Part of a small language model's weights.
Size: 14 layers, 3 heads of 32, MLP 384 tanh GELU, vocabulary 4096.
Architecture: LayerNorm before each block, learned positions, biases.
Each number is 128 + 32 x the weight over the matrix's rms, rounded and kept within 0 to 255. Layers, rows and columns count from 0.

# layer 3 MLP up, 384x96, rms 0.229, rows 145-216, columns 0-95
[[131 160 141 125 146  41 131 138  74 125 165 132 169  67 146 153 112 142 142 103 142 100  98 114 133  85 159 116 160 152  83 207 119 127 175 124 131 142 211  93 134 161 131 121  77 121 126 125 118 113 136 146 194 131 145 127 166  46 145 122 164 119 120 112  91 134 170  99  71  98 122 107 120 159 117 135 132 104  85 148 121 150 129  98 140 110 164 117 126 120 173 173 180 133 118 160]
 [ 93 141 196 181 176 112 181 115 149  91  82 130  77 155 116 178  86 129  72 133 102 160 102 110 184  91 109  76 124 133 172 108 176  86 157  82 115  92 113 149 107 177 111 132 184 196 124 164 114  94 129  67  97 126 106 147  83 129 108  97 162  89 143 134 114 139 154 167 115 183 179 158 111 154  95 124  82  79 146 154 163 152 124 132 153 155 150  94 100 108 136 152 116 131  80 136]
 [129 114 132 164 144 122 137 112 141 136  52 182  80 177  95 105 107 101 100 171  72 145 175 148 125  98  85 136 110 159 100  87 151 147 167  69 126  86 124  89  73 171 142 104 162 113 114 117 169 119 179 143  92 156  52 147 108 130 210 158 126 106 121 142 147 124 130 128 115 126 107 138  76 136 133 115 139 122 136 126 105 144 117 194 135 192 134 149 117 119 158 143 107 117 137 120]
 [ 95 156 115 142 176 108 116 101  76 167 152 177 168  64 153 124 127 133 162 116 120  77 139 142 105 132 108  91 210 106 178 161 121 173 103 167  96 107 141 112 133 130 130 199 116 152 207 115  77 136 182 122 131 119 130 108  55 119 139 132 162 125 108 102 126 111 157 102 125 127 162 137 118 149 111 155 119 133 126 133 124 101 108 194 124 168 131  70 166 117 107 104 128 165 113 106]
 [185  95 201 231 118  76 169 111 178 119 114 131  62 135 122 105 104 118  97  90 108 125  77 121 126 173  83 141 121  43 153 114 145 146 144 119 174  85 126 180 133 154  82  96 134 115 120 132 122 145 138 150 114 187 106 148  70 100 131 112  76 124 128 179 156 102 122 186 140 116 126 140 125 166 151 122  99 115 132 152 108  72 143 133 107 149 159 161 124 143 192 123 155 135 122 100]
 [123 151 138 168 143 135 112 123 158 137 136 184 121 165  78 157  58 116 135 135 148 129 137 129 123 153 125 103 149 125 149  83 121 137  98  96 112  89 169  98 128 127 104 170 143 132 125 129 106 166 124  87 136  33  92 121 101 128 149  86 105 136 110  95 129 167 108 156 101 203 134 117 122 138  65  96  98 136 133 168 148 162  98  94 136 150 153 104 133 107 141 141 112 124 114 121]
 [107 148 136 162 124  59 148 129 170 142  90 105  93 149 106  64  95 164 147  84 151 154  85 117 185 143 118 105 181 122 150 154 121 165  95 112  87 145 226 148 122 102 128 126 122 127 170 130 149 111 169 109 158  22 142 140  83 134 113 132 144 150 154 138 117 168 156 127  80 181 163 158  71 178 121 103 170 152 174 138 108 126 146 111 107  96  95 122 132  45 113 103 108 139 136 134]
 [ 94 130 124 132 180 107  86 125 127 120  91 139 131  96  57 174 129 150  91 160 109  80 139  90 150 140 131  97 171 158 113 130 143  94 161  66 100 127 118 142 180 115 149 133 149 102 122  97 135 116 148 127 146 144 160 111 138 139 185 104 138 136 106 103 155 143 115 210 119 139 133  70 171 146 123  85  94 141 154 127 167 175 126 142 142 186 135  91 105 134 158 175  82 101 136 129]
 [149 188 154 124 132 100  94 122 190 156 133  72  95  93  97 159  91 141 142  93 136 133 178  99 153 108 156 161 144  96 152 145 129 117 145 106 148 137 119 101 143 165  95 142 148 119 113 141 111  79 100 140 222 136 168 106 143  92  91 116 127 150 131 101 100 131 137 138  90 157 116 130 140 151 105  71 105 124 158 159 132 166 132  74 143 138  84 107 118 106 120 152 161 123 129 157]
 [198 158 176 151  99 131  83 124 146 128 162 165 102 126 108 110 106 145 144  78 122 106 114  76 163 143 127 142 112 100 162 143 160 194 170  80 133  74 120 157 193 179 165 133 142 111  62 161  72 141  86 116 114 169 132 122 138 109  98  84  46 142  88 130 124 120 137 140 150 151 174 132 126 136 131  52  73 162 138 167 124 134  88  62 139 134 134  73 131 148 153 111 180 110 134 155]
 [147 190 166 160 108  84 138 138  99 126  87 104  99  92 149 129  88 115 103  47 110 123 112 106 179 170 153  74 116  44  95 178 146 127 116 159 127 149 155 164 192  76 117 114 124 139 112 111 145 115  92 113 150 128 149 132  98  95 117  96 131 142 120 116 129 100 146 132 137 147 182 119 144 110 139  69  78 184 164 138 109 193 149  91 140 169 170  75 148  75 116 126 127 157 150 125]
 [117 177 189 190 158 148 153 116 142 142 145  99  79 147 136 114  65  93 100 139 135 155  81 155 184 153 134  88 126  97 133 107 161 135 146 147 103 125 120  94  97 113  79 124 185 110 114 138  70 136 121  60 105 126 118 108 130 154 140  70 112 130 121  75 142 113 100 139 188 166 117 126 125 145 138 143  98 152 170 139 155 175 159 145 125 168 217   4 170  77 121  71 132 174 127 139]
 [ 99 134 131 157 145 152 102 137 147 133  39 132 122 193 128  73  79 125  91 172  88 100  96  82 157  91 117  98 156 134  89 113 139 146 142  90 160  79 109 129 115  87 155 108 138 124  87 155 184 113 153 100 145 115 132 135 134 128 179 183  84 117 157 147 200 114 163 206 108 167 114 100 159 162  71  91 118 127 188 136 184 126 136 196 109 202 115 155  99 132 148 197  76 117  89 162]
 [124 105  73 157 115 143 134 113  84 102 133  87 146 160  42 132 148 118 130 165 125 157 140 142 148 123  93 118 138 133 136  92 172 155 130 159  57  77 160 123 115 175 119 125 117 139 163 126 118 140 147 129 170  97 128 167 139  64 184  93 142  97 126 166 140 139 108 161 132 148 128 105 101 146  71 107 127 127 109 168 171  79 158 117 183 123 151 142 107 118 162 153 104 158  94  73]
 [130  91 120 110 165 157  96 108  94  72 119 123 174  82 156 156 151 115  95 153 138 100 166 121 159 110 134  91 164 156 114 142 121 209  78 102 131  94 135  84 186 114  98 169 123 167 144 182  68 142 166 120 149 143 171 132 144 128 118  84 164 127 134  91 100 105 147 118  61 173 135 162 131 157 114 121 172 122 150 137 179  81  91 171 154  65 122 138  93 150 174 158  54 135  88 110]
 [ 88 199 110 108 175 127 120 105 148 137 133 178 162 101 155 117  80 130 123  82  41 168 125  90 101 121 114 114 150 191  73 157 118 167 132 124  49  96 159  78 108 164 102  98 115 119 190 122 184 125 140  60 130 121 165 128 128 146 140 109 191 131  99 117 101 187 157 111 132 118 177 110 135 122 102 146 139 136 170 141  78 158  79 163 129 113 180  83 117 143  94 157 134 157 120 156]
 [110 134 128 193 101 100 181  88 176 154  80 143  72 174 136 110 113 135  89  86 147 162  75 113 124 149  92  98 115 104 137 115 165 147 150 140  65 113 134 187 133 110 140 135  97 125 149 111 143 125 135  99 116  49 111 131  37 110 119 103 107 137 160 154 150 168  94 148 168 139 103 178 108 165 138 128 114 151 146 120 105 101 156 129 105 134 149 148 138 119 126 105 105 114 132 123]
 [105 129 147 162 107 108 120 132 108 127 118 102  89  94 115 145  83 162 144  81 138 141 117  98 172 157 134 114 176  97 112 125 153 155 108 151 102 132 171 133 140  99 144 130 100 115 167 123 134 126  99 109 154 108 161 145 107  84 106 149 163  87 124 126 149 180 153 135 105 137 164 215 133 143 127 107 100 168 152 132 126 135 157  99 148 110 144 106 120 102 116 122  99 149 138  81]
 [166 103 123 155 106 123 131 110 168 121 176 133 134 118 125 153 107 116 101  67 132 129 124 167  77 196 115  61 180  91  95 107 126 110 137 142 135 143 192 164 179  75 125 139 130  94 132  95 113  96 142 125 179  77 150 175 115  79 123 144 100 139 134 113 116 165  94 130 110 183  93 170 161 153 136 114 137  92 132 137 103 141 153 121 151 134  85 114 156 105 114  98 127 137 152  96]
 [ 87 122 118 148 147  55 177  83 120  72 140  91  77 139  91 151 122 156 130  83 106 144  86 115 158 131  90 100 123 113 166 143 160 146 124 163  50 143 167 160 164 157 136 133 128 216 163 177  99 157 117 123 137  98 127 168 104 127 120 144 141  85 137 119 118 152 123 132 102 164 165 138  62 118 123 108 103 115 107 145  70 139 184 103 134 150 121 136  99  85 157 125 172 188 121 138]
 [149 143 113 137 105 126 109 115 113  93 129  99 118 162 136 102 141  94 105  78  99 158 156 140 123 121  82 160  85 107 148 171 132 180 133 148 100 135 155 104 110 136  79 202 131 118 118 139 144 171 115 101 166 126 166 112 176 124 112  74  95 121 133 154  94 168  96 147 113 129 137  96 115  85 110  76  76 173 103 175 108 167 106 103 131 109 147 115  82 171 122 120 174 152 138 161]
 [109 161 112 177 135  75 153 139 147 134  95 126  84 133 119 117  95 144 127  92 144 154  77 102 165 106 110 131 156 109 135 143 139 182 127 117 108 149 212 136  93 106 138 109 111 150 172 155 155  98 147 110 155  55 137 129  93 103 113 136 132 132 156 138  99 171 168 120  75 186 133 158  85 148 112 118 136 156 182 137 110  78 145 129  95 109  99 145 123  91 108 122 108 180 132 137]
 [108  78 203 129 135 150 131 118 143 120 168 166 126 179  34 124  99 131 173 150  54 170 102  75 170  80 103 141 163 163 159 141 106 126 198  56 111  98 127  95 134 151 148 145 189 150 101 185 166  88 102 122 158 135  96 137 148 125 158  96 140 134 155  56 192 143 149 125 125 106 106  89 150 161  71  27 186 115  89 154 178 182  69 107 143 164 121 109  82  23 136 114 131 135 108 158]
 [149 169 166 193  64 130 157 116 134 127  96 104  37 129 132 114  95 126 147  69  86 145  77 127 164 184 129  75 108 113 155 134 128 125 146 174 150  99 121 163 120 125 104 124 132 126 133 148 105 158  99 104 121 133 157 127 138 123 110  95 135 125 111 116 111 117  98 125 190 134 186 150 102 115 129 142  73 143 165 142 109 158 103  98 135 131 192  75 153 114 137 143 168 130 142  75]
 [162 200  72 138 108 145 140 105  94 156 132 128 142 134 148  97 113 128 149 107 122 152 112 138 110 180  55  98 102 136  80 118 163 151 175 100  75 169 124 136 207 112 106 119 147 106 153  63 195 153 162 101 154  91 118 132  88 114 191 135 168 139  49  75  59 151  96 168 100 150 105  79 158 157 107 141 190 152 134 127  85 140 115 167 203 120 125 144 120  74 128 211  81 170 114 137]
 [157 229 118 170 126  96  89  62 134  97  86  91 111  87 170 129 122  98 140 112 135 155  96 125 108 133 116 137 120 139 168 119 171 178 144 143  97  34 135 145 137 138 160 207 133 159 133 137  58 113 151  98 191  93 124 111 143 134 142  74 128 118  75 112 134 102 135 122 170 183 238 132 135 120  96  82  27  77 110 142 140 107 135 109 138  87 153 112 130 155 169 127 143 133 123 143]
 [115 145 121 144  79 131 102  95 120  96 146  82 118 122 109 159 129 111 145 154  91 128 118 123 148 123  95 124 145 122 151 106 214 123 167 198  80 118 135 135 128 171 163 119 210 165 143 182  80 174 141  74 111 105 173 137 149 132 129  73 150  95 131 119 196 166  73 124 176 149 159 159  93 114 117 105  49  69  84 139 214  93 148  93 185 109 169  83 129 102 127 162 101 125 108  84]
 [110 150 191 159 137 127 101 103 118 128 120 115 131  90 132 137 114 155  98  53  42 120  97  68 141 166 120  72 134  98 107 157 100 164 137 114 111 114 136 177 223 120 102 118 101 154 102 165 130 126  98 121 171 139 189 109 134  74 109  89 107 150  92  79 147 206 202 123 122 128 208 107 124  97 129 114  90 179 147 155 104 166 112  91 130 162 185  92 129 140 133 145 160 143 121 152]
 [123 158 168 211 143 119 144 121 107 118 149 145 112 136 145 147  89 122 129  65 112 133 108 155 124 149 126  97  87 104 139 168 124  97 140 148  89  96 108 167 208 181 101 142 149 146  85 143 163 109  98  76 122 118 138 115 119 121 152 135 116 138 120 125  79 129 112 138 115 162 152  91 152 109 125 128 133 133 129 143 108 148  69  91 148 150 147  74 131 110 115  98 192 189 128 178]
 [ 70 167  94 126 217 123 131 119 119  72  42  92  96 154 106  96 104 125 114 152 159 128  69  82 202 119 118 148 130 143 146 164 160 115 128 101 124 132 115 185 124 145 203  86 127 207 116 166 116 130 109  60 135  75 153 126 113 133 149 119 119 128 144 136 146 108 152 158 128 163 205 100 122 129 112 134 138 102 175 141 157 130 165 116 139 129 167 134 130 140  94 145  67 138  79 146]
 [183 152 164 200 128 108 141  99 164 131  96 109  72 181 135 106 114 127  96 101  81 160  28  53 171 114 133 138 126 117 125 154 188 149 157 154 110 120 118 161 113 105 131 113 154 103 178 118  90 133 118 110 153 147 108 133 120 170  92 121 156 137 134  96 125 176  79 139 198 156 114 129 123 120 111 111 114 136 135 128 114 213 143 122 136 124 150 153 102 149 138 129 143 104 142 125]
 [ 95 132 127 174 166 129 131  41 139  78 125 103  67  92 129 169 102 130 107  89 129 121  91 114 173 180 110 105 148  92 159  83 170 149 119  64 136 115 144 111 154  92 115 139 131 145 125  78 104 144 137 100 169  92 145 155 121 116 157 128 113  82  95 183 169 159 149 191 136 153 153 132 114 132 106 112 120 128 129 147 123 128 133 142 140 168 142 131 122  96 135 141 119 181  98 111]
 [ 84 130  85 114 203  84 171 116 121 150 136 168 173 105  88 136 126 177 118 110 155 181 110 107 143 153  57 101 156 162 219 135 116  80 153  82 130 126 156 149 132 154 150 121  93 179 145 147 125  48 171 104 121  58 130  89  40  94 168 131 174 151 110  92  92  80 154 154  54 133 105 144 106 137 114 122 160 123 119 174  98 159  69  91 113 217 127  98 152  46 142 154 135 139 110 178]
 [239 123 140 159  77  97 202 144 118  65 156 133  60  88  88 105 116 123 168  64  55 189 112 128 136  93  62 124 138  52 121 145 109 135  95 140 128 155 215 107 132 125  54 121  98  99 150  91 174 159 135 142 125 144 164 152 127  62  92 125  93 132 146 195 147 148 141 179 111 107 114 119 129 150 138  92  57 197 129 142 104 120  79 188 141 151 196 144 104 125 116 132 193 188 117 124]
 [123 143 105 151 178  86 147 119 119  68 124  93 106 127 122 103 111 149 148  94 114 174 113 124 134 159  97  85 130 137 159  99 145 112 122 101  48 132 152 129 144 131 132 140 120 180 147 123  88 144 198  98 159 102 128 214 102 131 114 119 194  97  82 133  88 100 132 138 132 152 164 167 110 173 106 124 132  99 106 162 135 132 102  94 183  84 113 136 125  57 189 163 139 145  91 134]
 [115 132 116 144 143  90 146  78 100 108 128 174  98 147 101 169  79 112 120 113 111 132  90  76 112 151 106  78 150 104 187 109 186 184 109 104 104 115 128  82 105 124  73 168 164 183 172 163 137  88 185  51 147 120  76 131 120 129 142  83 141 100  86 126 143 166 184 124 148 179 153 131 116 170  73 150 137 144 112 152 187 166 137 121 133 124 124 112 105 119 188 183 129 139  69 123]
 [161 100 167 132 134 113 152 133 174  94 149 150  85  97 114  92  99 143 162 152 109  72 125 104 149 163 136 103 187 175 117 104 130 101 121  51 129 150 147 165 180 160 199 141 149 140  70 121 123 132 121 129  97 138  72 143 115 125  75 123 105 107  87 144 103  54 107 115 149 144 167 119 117 225 105 115 136  41 125 136 151 113 115 162 169 125 133 167 122  89 214 121 140 110 131 119]
 [101 161 105 164 152 120 133 143  93  88 116 140 156 126 143  75 126  81 124 146  83 100 162 154  84 111  98 163 161 147  79  90 134 176 104 152  83  38 133 141  97 132 103 145 153 139 163 160 136 134 196 154 158 101 141 165 151 119 201 152 149  99 157 126 141  85 131 115 102 152 137 143 126 137 104 142 113  55  92 129 119  94 125 172 114 115 106 148 152 135 147 179  94 133  84 112]
 [106 226 135 182 169 148 143 129 118  42 102  77 109 139  98  79  83 162 103 100 150 145  60 130 157 149 125 150 112 163 133 125 142 138 110 152 109 138 142 106 125 117 148  92  95 255 115 169 182  94  93 135 119  83 153 143  68 127 158 125 141 136  52  81 117 124 136 191 132 147 169 117 119 100 110 117 163 110 203 146  77 133 118  84 144 125  61 115 159 145 108 198 124 146 105 141]
 [119 114 160 158 123 120 132  99 153 140  88 113  79 114 151 139  96 163 156  81 107 150 100  74 104 150 125 102 176 119 125  91 157 159 119 112 106 146 145 126 122 113  94 150 101 115 180 190 173 128 147  93 159  92 159 126  61 139  82 167 129 107 126 137 163 187 139 126 138 158 146 205 124 137 112 127 145 153 148 130 104 124 135 128 124 124  87 119 121  47  95 111 146 143 134 129]
 [ 80 205 188 158 158 166 134 107 127 121 100 167  94 144 109 103  53 127  68 116 149 153 129 120 173 133 129  97 126 155 125 164 117  95 182 182  95 119 124 135 177 137 104  82 170 168 134  78 130 113 102  49 129 110 130 106  95 122 134  86  89 145  90 110  93  97  93 191 189 133 142 123 168 108 114 122 117 102 153 143  52 154 107 162 166 159 193  82 133  44  95 127 110 149 134 144]
 [148 113 166 109 133  66 151  91 134  97  98 133 107  98 153 195  76 139  98  79 145 170  79  21 155 131 115  74 151  86 148 102 186 121 174 141  89 115 113 128 106 121 156 192 142 164 147 146 127 108 181  76 119 141 129 128 107 160 156  99 154  86 104 132 104 152 171 150 164 208 116 170 130 128 114 146 133 116 100 124 169 197 166 112 173 148 147  73  94 101 157 186  84  97 123 184]
 [155 124 113 155 126 142 129 127 132  94 101 134 125 152 130 140 135 149 112 126 135 130 108 126 164 138 115 127 127  99 168 126 155 124 103 139 126 131 110 132 143 145 126 112 144 141 141 136 131  77 131 116 130 131 136 161 122 138 124 129 142  63 144 153 130 145 125 133 122 131 133 172 130 151 141 137 134 138 116 111 104 157 120 132 145 153 135 121  86 127 130  93 140 140 104 123]
 [136 164 186 119  65 100 137 136 133 113 148 130 162 110  95 176  65 158 165  78 131 111 140  15 194 186 121 122 126 145 157 191 116  82 153 157  90 156 139  99 166 167  54 116 146 130 124  93 100  45 130 112 163 155 169 193 139 112 101  88 152 147 119 170  63 149 102 191 153 135 179 156 143 199 114 102 150 113 192 176  84 145 109 101 144 101 113  19  81 147  83  78 169 153 139 134]
 [128 125 127 145 140 133 128 123  81 107 111 157 142 128 125 185 119 154 106 155  98 109 121 129 151 143 116 125 137  97 131 100 147 129 115 103 109 104 144 115 145 115  85 153 130 173 170 112 117 121 139  95 137 131 119 150 112 117 140 152 123  52  99 130 123 131 151 159 132 144 154 150 131 161  91 113 118 154 107 182 146 117 134 159 143 180 152 105  89 133 116 122 151 204  65 146]
 [154 105 126 153 113 123 143  52 145 102 113 107 137 134  64 129 111  97  86 153  92 115 104 102 133 102 104 112 180  89 118 147 159 131 132 136 123 102 160 131 131 114 113 122 161 150 178 125 181 128 183  99 175 121  97 148 100 114 134 103 110 137 120 147 157 119 177 137 155 132 142 129 114 121 100  86 121  96 148 160 187 142 165 162 149 163 137 153 111 123 166 158 112 143  89 116]
 [219 177  63 103 117  99 121 116 126 138 116 177 101 162 131 118 121 143 112 144 140 149 152 116  92  77  44 144 110  92 124 114 128 160  54 117 108 135 161 110  94 153 149 160 105 104 194 122 114 154 217 133 131 131 147 186  55 104 184  71  57 140 171 160 105 118 170 107 145 164 130 200  82 145 122 119 112 189 136 151 117  74 159 159 162 188 118 147 107 135 155 162 114 149 120 119]
 [101 109 152 146 181 149 101 128 142 153 147 176 119 167  46 136 101 147 134 161  76 146 117  85 127  73 127 152 147 141 167 123  94 125 132  81 142  69 132 117 118 137  96  86 130 103 122 153 216  32 122 137 155 105 146 156  93  77 215 170 111 142 151 104 153 183 123 127  92  97 142 107 169 202  60  67 131 138 119 173 183 138 140 125 103 165 106 125  90 116 112 154 148 116  99 143]
 [137 126 124 173 142  95 155 128 126 125 135 166 112  98  93 135  68 124 141 157  95  97 124 127 138 111  78 130 171 122 123 119 142 134 140 121  99 133 160 100 186 122 125 122 167  99 146  92 100 124 174 111 140 105 142 186 139  97 142 132 124 107 113 164 158 130 101 123 136 147 127 128 120 172  87 118 160  98 119 157 145 111 135 151 172 161 150 122 124  64 131 147  93 149  76  99]
 [116 149 116 133 143 100 103 123 131 141  88 146  71 108 120 143  93 131 119  86 134 171  97  85 122  85 126  60 128 103 172 121 186 206 159 112 116 137  98 100 105 177 111 176 157 123 128 192 141 106 159  49  99 143 124 129  81 154 156  97 161 103 106 174  77 149 137 117 143 162 150 175  84 149 125 175 155 128 130 123 143 181  74 115 131 124 102  79  97 126 198 134  90 108 114 159]
 [195 120 179 107 102  92 105 143  89 142 133 136 114 119  93 186 128 143 152 149 129 162 159 127 155 112 117 137 154 139 154  97  82  86 174 130  96 120 140  95 111 179 170 144 113 122  90 152 103  84 162 129 165 149  85 144 171  79 135 132 117 143 163 146 109 127 218 130  74 155 126 137 104 140 123  84 156  87 103 169 143 142 116  75 136 101  91  83 108 105 110 145 178 123 124 140]
 [154 116 107 137 135 145 141 111 102 115 123 146 150 132 120 103 103  49 129 139 131 119 140 135 116 120 130 117 110 143 123 120 117 139 136 122 136 129 136 133 136 126 111 149 114 142 130 136 131 128 130 124 128 116 107 126 125 121 125 124 132 154 139 102 123 139 132 140 141 137 130  98 120 119 100 116 134 127 139 152 180 111 112 157 130 112 156 133 152 133 112 156 116 140  84 111]
 [104 190 141 112 213 140  98 128 120  95  93 137 117  90 120  90 109  97  58 184 150 162 116 119 142  29 172 149 139 183  83 181 111 191 120  83 107  74 151  53  90 173 151 188 116 176 110 190 133 123 164 114 126  88 178 153 110 130 137  65 164 115 127 157  71 121 127 127 113 143 147 138 131 200  78 118 158  27 151 148 204  97 126 153 178  63 103 114  75 146 123 197  65 134 105 122]
 [123 130 141 147 139 130 127 136  90  79 124 148 125 148  78 167 100 154  94 162 116 123 130 142 155 123 123 136 131 127 141 126 136 145 102  96  98 115 150 104 169 129 103 134 178 183 149 133 113 102 141 115 124 116  68 164  97 127 116 110 155  65 116 127 115 140 162 157 160 181 149 150 128 121  73  97 139 113 112 184 170 122 131 158 153 166 164 115  91 139 154 153 148 223  39 113]
 [215 143 176 108 171 117 104 109 107 108  52  58 125  89 184 134 121 109  95 152 129 101 174  85 134 174 125 149 165 143 106 140 159  94  69 158 112  89 136 113 132 109 128 129 197 156 111 137  81 122 142 129 182 116 124 156 131 127 120 148 151 113  53 140 138 145 120 164 136 145 125 125 129  87  91 107 126  78 154 129 120 190 150 147 192  98  96 133 128 112 162 171 164 126 116 121]
 [126  80 105 187  94 131 171  95 141  98  87 142  93 161 145 121  97 111 128 140 149 149  96 144 139 162 124  66 146 104 113 129 165 159  62  76 124 138 112  87 121  86 106 146 136 137 137 176 144 133 149 129 112 135 124 111 106 166 136 139  87 114 151 119 174 149 163 169 109 163 110 125 109 128 121 143 146 169 147 121 126  86 143 197 132 157 151 147 145 103 137 114  90 148  83  76]
 [112 150 139 173 107 160 152 150 119 107 152 144  91 193 118  97 123 145 126 147 142 180 106  87 144 135 116 147 137 127 181  95 110 176 128 162 135 113 152 137 127 137  75 112 121 169 124 190  90 128 101 113 158  97 123 101 100  85  95 144 139 142 170  70 144 101 115 163  99 125 162 151 111 122  91  46 142 151 143 159  85 107 105  83 114 174  48 164 152 110 118 144 132 141 118 134]
 [138 147 133 146  99  91 115 136  82 137  94 110 140  99 154 129 121 107 183 136 129  40 168 133 144 101 117 103 138 121  86 120 143 189  70  89 136 112 146  56 163  75  74 137  91 129 122  70 151 129 166 120  98 131 106 157 146 126 213 142 115  98  80 150 112 146 174 142  91 112 113 102 140 159 129 142 149 126 112 124 115 126 151 207 123  73 216 159  91 155 189 159 121 155  99 140]
 [124 129 136 176 148 141 160  84 128  80  94 170 105 137 134 171 123 152  92  84 114 141 114 130 155 110 128  88 150 100 120  98 178 106 138  88 177  86 119 115 106 108 103 117 141 197 143  87 141  81 120 108 185 124 113 149 106 120 139 118 105  73 109 153 155 174 137 146 110 178 161 122 134 152  86 121 155 177 146 146 159 175 104 136 172 162 128 117  94 124 146 145 131 187  74 126]
 [163 109 149 172  91 113 181  83 146  95 132  79 130 193  51 117 129  97 118 165  74 183 131 134 154  89  82 130 156 115 174 111 200 155  90 142  99 103 186 157  78 101 149 109 141 129 157 153 202  33 132 130 184  59 147 229 100  99 233 142  92  70 160 181 166 127 114 119 146 115 136 168 115 159  70  55  97  94 111 158 185 110 177 128 133 155 181 164  99 147 160 121 114 144  91 153]
 [144 180 134 138 118 145 127 135 112 105  80 157  98 165 121 103 144 117 124 134 100 150 108 142 136 149  87 124 100  76  98 133 112 176 111 180  82 105 122 161 174 112  81 124 168 156 161 192 149 115 122 148 126 159  84 145 100 136 165 134 110 140 120  78 156 134 129 160 143 138 123 106 155 135 121 129 103 171  82 116  97 150 105 139 158 127 176 128 107  88 161 144  85 143 108 142]
 [148 122 136 162 107 120 118  91 119 109 148 117  98 125  81 154 116 120 110 156  66  73  85 140 159 112 121 108 145 135 162 116 129 163 128 119 136  92 151 121 135  91 135 176 154 179 144 138  67 139 126 151 173 118  93 211 180 134 177  26 100 112 115  95 141 167 113 145 143 185 136 122  84 117 101  97  99 118 104 158 193 138 119 140 141 122 195 159 111 147 153 190 117 132  87  77]
 [124 136 138 148 113 125 123 105 101  91 130 155 122 154 131 168 106 136 117 164 110 117  93 136 162 121 130 123 145  98 141 132 152 152 120  95  95 113 139  92 156 116 123 145 143 182 172 142 122 114 144 107 152 121  76 152 123 128 118 115 150  68 133 126 111 144 148 145 144 167 142 160 129 149  65 102 133 147  98 176 168 146 152 158 179 146 161 118  82 135 126 167 149 185  57 127]
 [112  92 130 152 159  68 146 143 145 141 149 166  91  82 125 119 104 137 142  71   8 133  70 145 119 215 106  67 129 122  98 122 124  95 137 126  66 130 183 196 156 126 171 100 174 110  85 136 171  93 102 134 144 111 136 124 134  99 213 173 162 120  42  62 130  89 155 119 117 155 128 133 112 143 138 133 114 135 119 144 139 197 137 119 106 165 172  80 166  70 165 160 125 152 105 115]
 [ 99 133 128 160 132 115 134 122  84  91 139 156 127 123 117 153  93 143 130 161 115 117 117 134 147  97 120 127 149 109 137 119 142 151 105  81 105 115 142 113 162 129 112 149 140 157 148 133 127 105 145 112 136 116  98 168 124 137 118 122 140  57 127 132 123 137 169 147 147 175 149 124 125 150  83 108 141 132 106 189 160 122 139 144 160 151 138 127  84 141 141 142 138 219  61 139]
 [ 97 115 128 162 143  41 119  63  92 132 146 139 129 121 159 176 113 122 157  87 101  93 116 132 102 105  97 114 137 115 155 130 125 130 130  57 148 134 200 128 161 120 128 158 130 130 168 126 132 125 144  86 172 120 152 128 125  97 110 120  89 116  97 143  99 196 134 111 155 128 170 116 164 140 114 143 129 125 123 164 148  77 130 171 173 128 132 172 109 142 128 129 112 183 105 113]
 [172 132 203 152 112 137 120 121 107 152 125 129 111 200 123 117  71 152 126 122 117 143 121 120 216 123 150 118 153  92 119 156 124  90 158 109 147 146 159  89 128  95 112  95 102 169 119 100 111 102 111 152 216  95  87 116 168  82 102  92 101 139 125 113 133 212 183 137  67 122  78  86 120 120 102  88 171 163 134 161  79 142  92 132 127 159 219 173 131 117  99 132 200 147 114 156]
 [104 118  77 157 145 127 169  74 155 150 164 166 118  79 141 138  87 109 157  96 125 130 108 130  81 189 111  79 141 133  91 143 111 113 180 142  94 142 155 112 128 111 128 109 166  89 213 110 124 113 158  96 138  71 180 143 118 103 156 145 123 115  45  88 115 162 109 131 167 137 105 131 156 153 118 155  91 130 135 114  79 143 154 178 126 171 133  90 178  15 107 123 112 156 140 103]
 [124 140 121 102 172  88 101 105  60 133 119 146 148 141 113 193  96  90 147  60  95 219 195 126 166  99 124 148 104 112  84 188 115 118 140 154 149 108 129  68  85 209 135 136 215 177 119 195  98 120 135 157 179 118 152 102 178  32 126 174 158 135 146 137  87 130 209 100  76 139 115 107 135 134  87 106  77 148 120 178 149 249  83  64 145 139 107  33  84  83 158 151 201 160 113 164]
 [150  87 121 139  92  96 214 113 156  56 137 109 108 129  80 130 136 106  87 136 134 119 149 188 140 122  85  84 114  63 151 124 144 110 146 185 123 134 190 148  89 127 119 169 145 154 132 106 162 114 163 139 153  92 139 166 150  62 174 147 104 112 209 155 127 125 113 149 105 125 116 137 100 118 134  87 131  68 143 139 109  87 167 174 161 109 155 188 110 122 133 106  97 179 116  97]
 [134 106 164 135 187 103 125  93 171 134 115 220  91 145 121 167 116 121  91 120 136 157 107 100 128 103  74 166 127 142 186  74 137 104  98  30 160 149 113 169 129 154 154 172 123  98 108 113 168 120 110 111 153 175 135 130  63 129 117  77 147 133 125 171 110 181 118 146 122 129 151 204  61 116 135  51  71 112 126 151 149 172 109 103 137 135 105 109 108 146 133 146 152  96 136 125]
 [166 188  86 161  46 129 175 141  91 129 141 102 130 117 150 125 110  92 191 101 125  85 150 128  91 165  97 122 159  73  84 108 173 135  67 162 154 153 168  82 100  86  63 119 140 119 133 118 143 105 157 124 131 112 117 164 121  63 148 161 154  91 134 142 136 122  83 126 147 143 135 173  80 141 111 161 124 112 171 134 100 134 168 141 122  83 102 145 155 114 166 161 122 207 109  68]]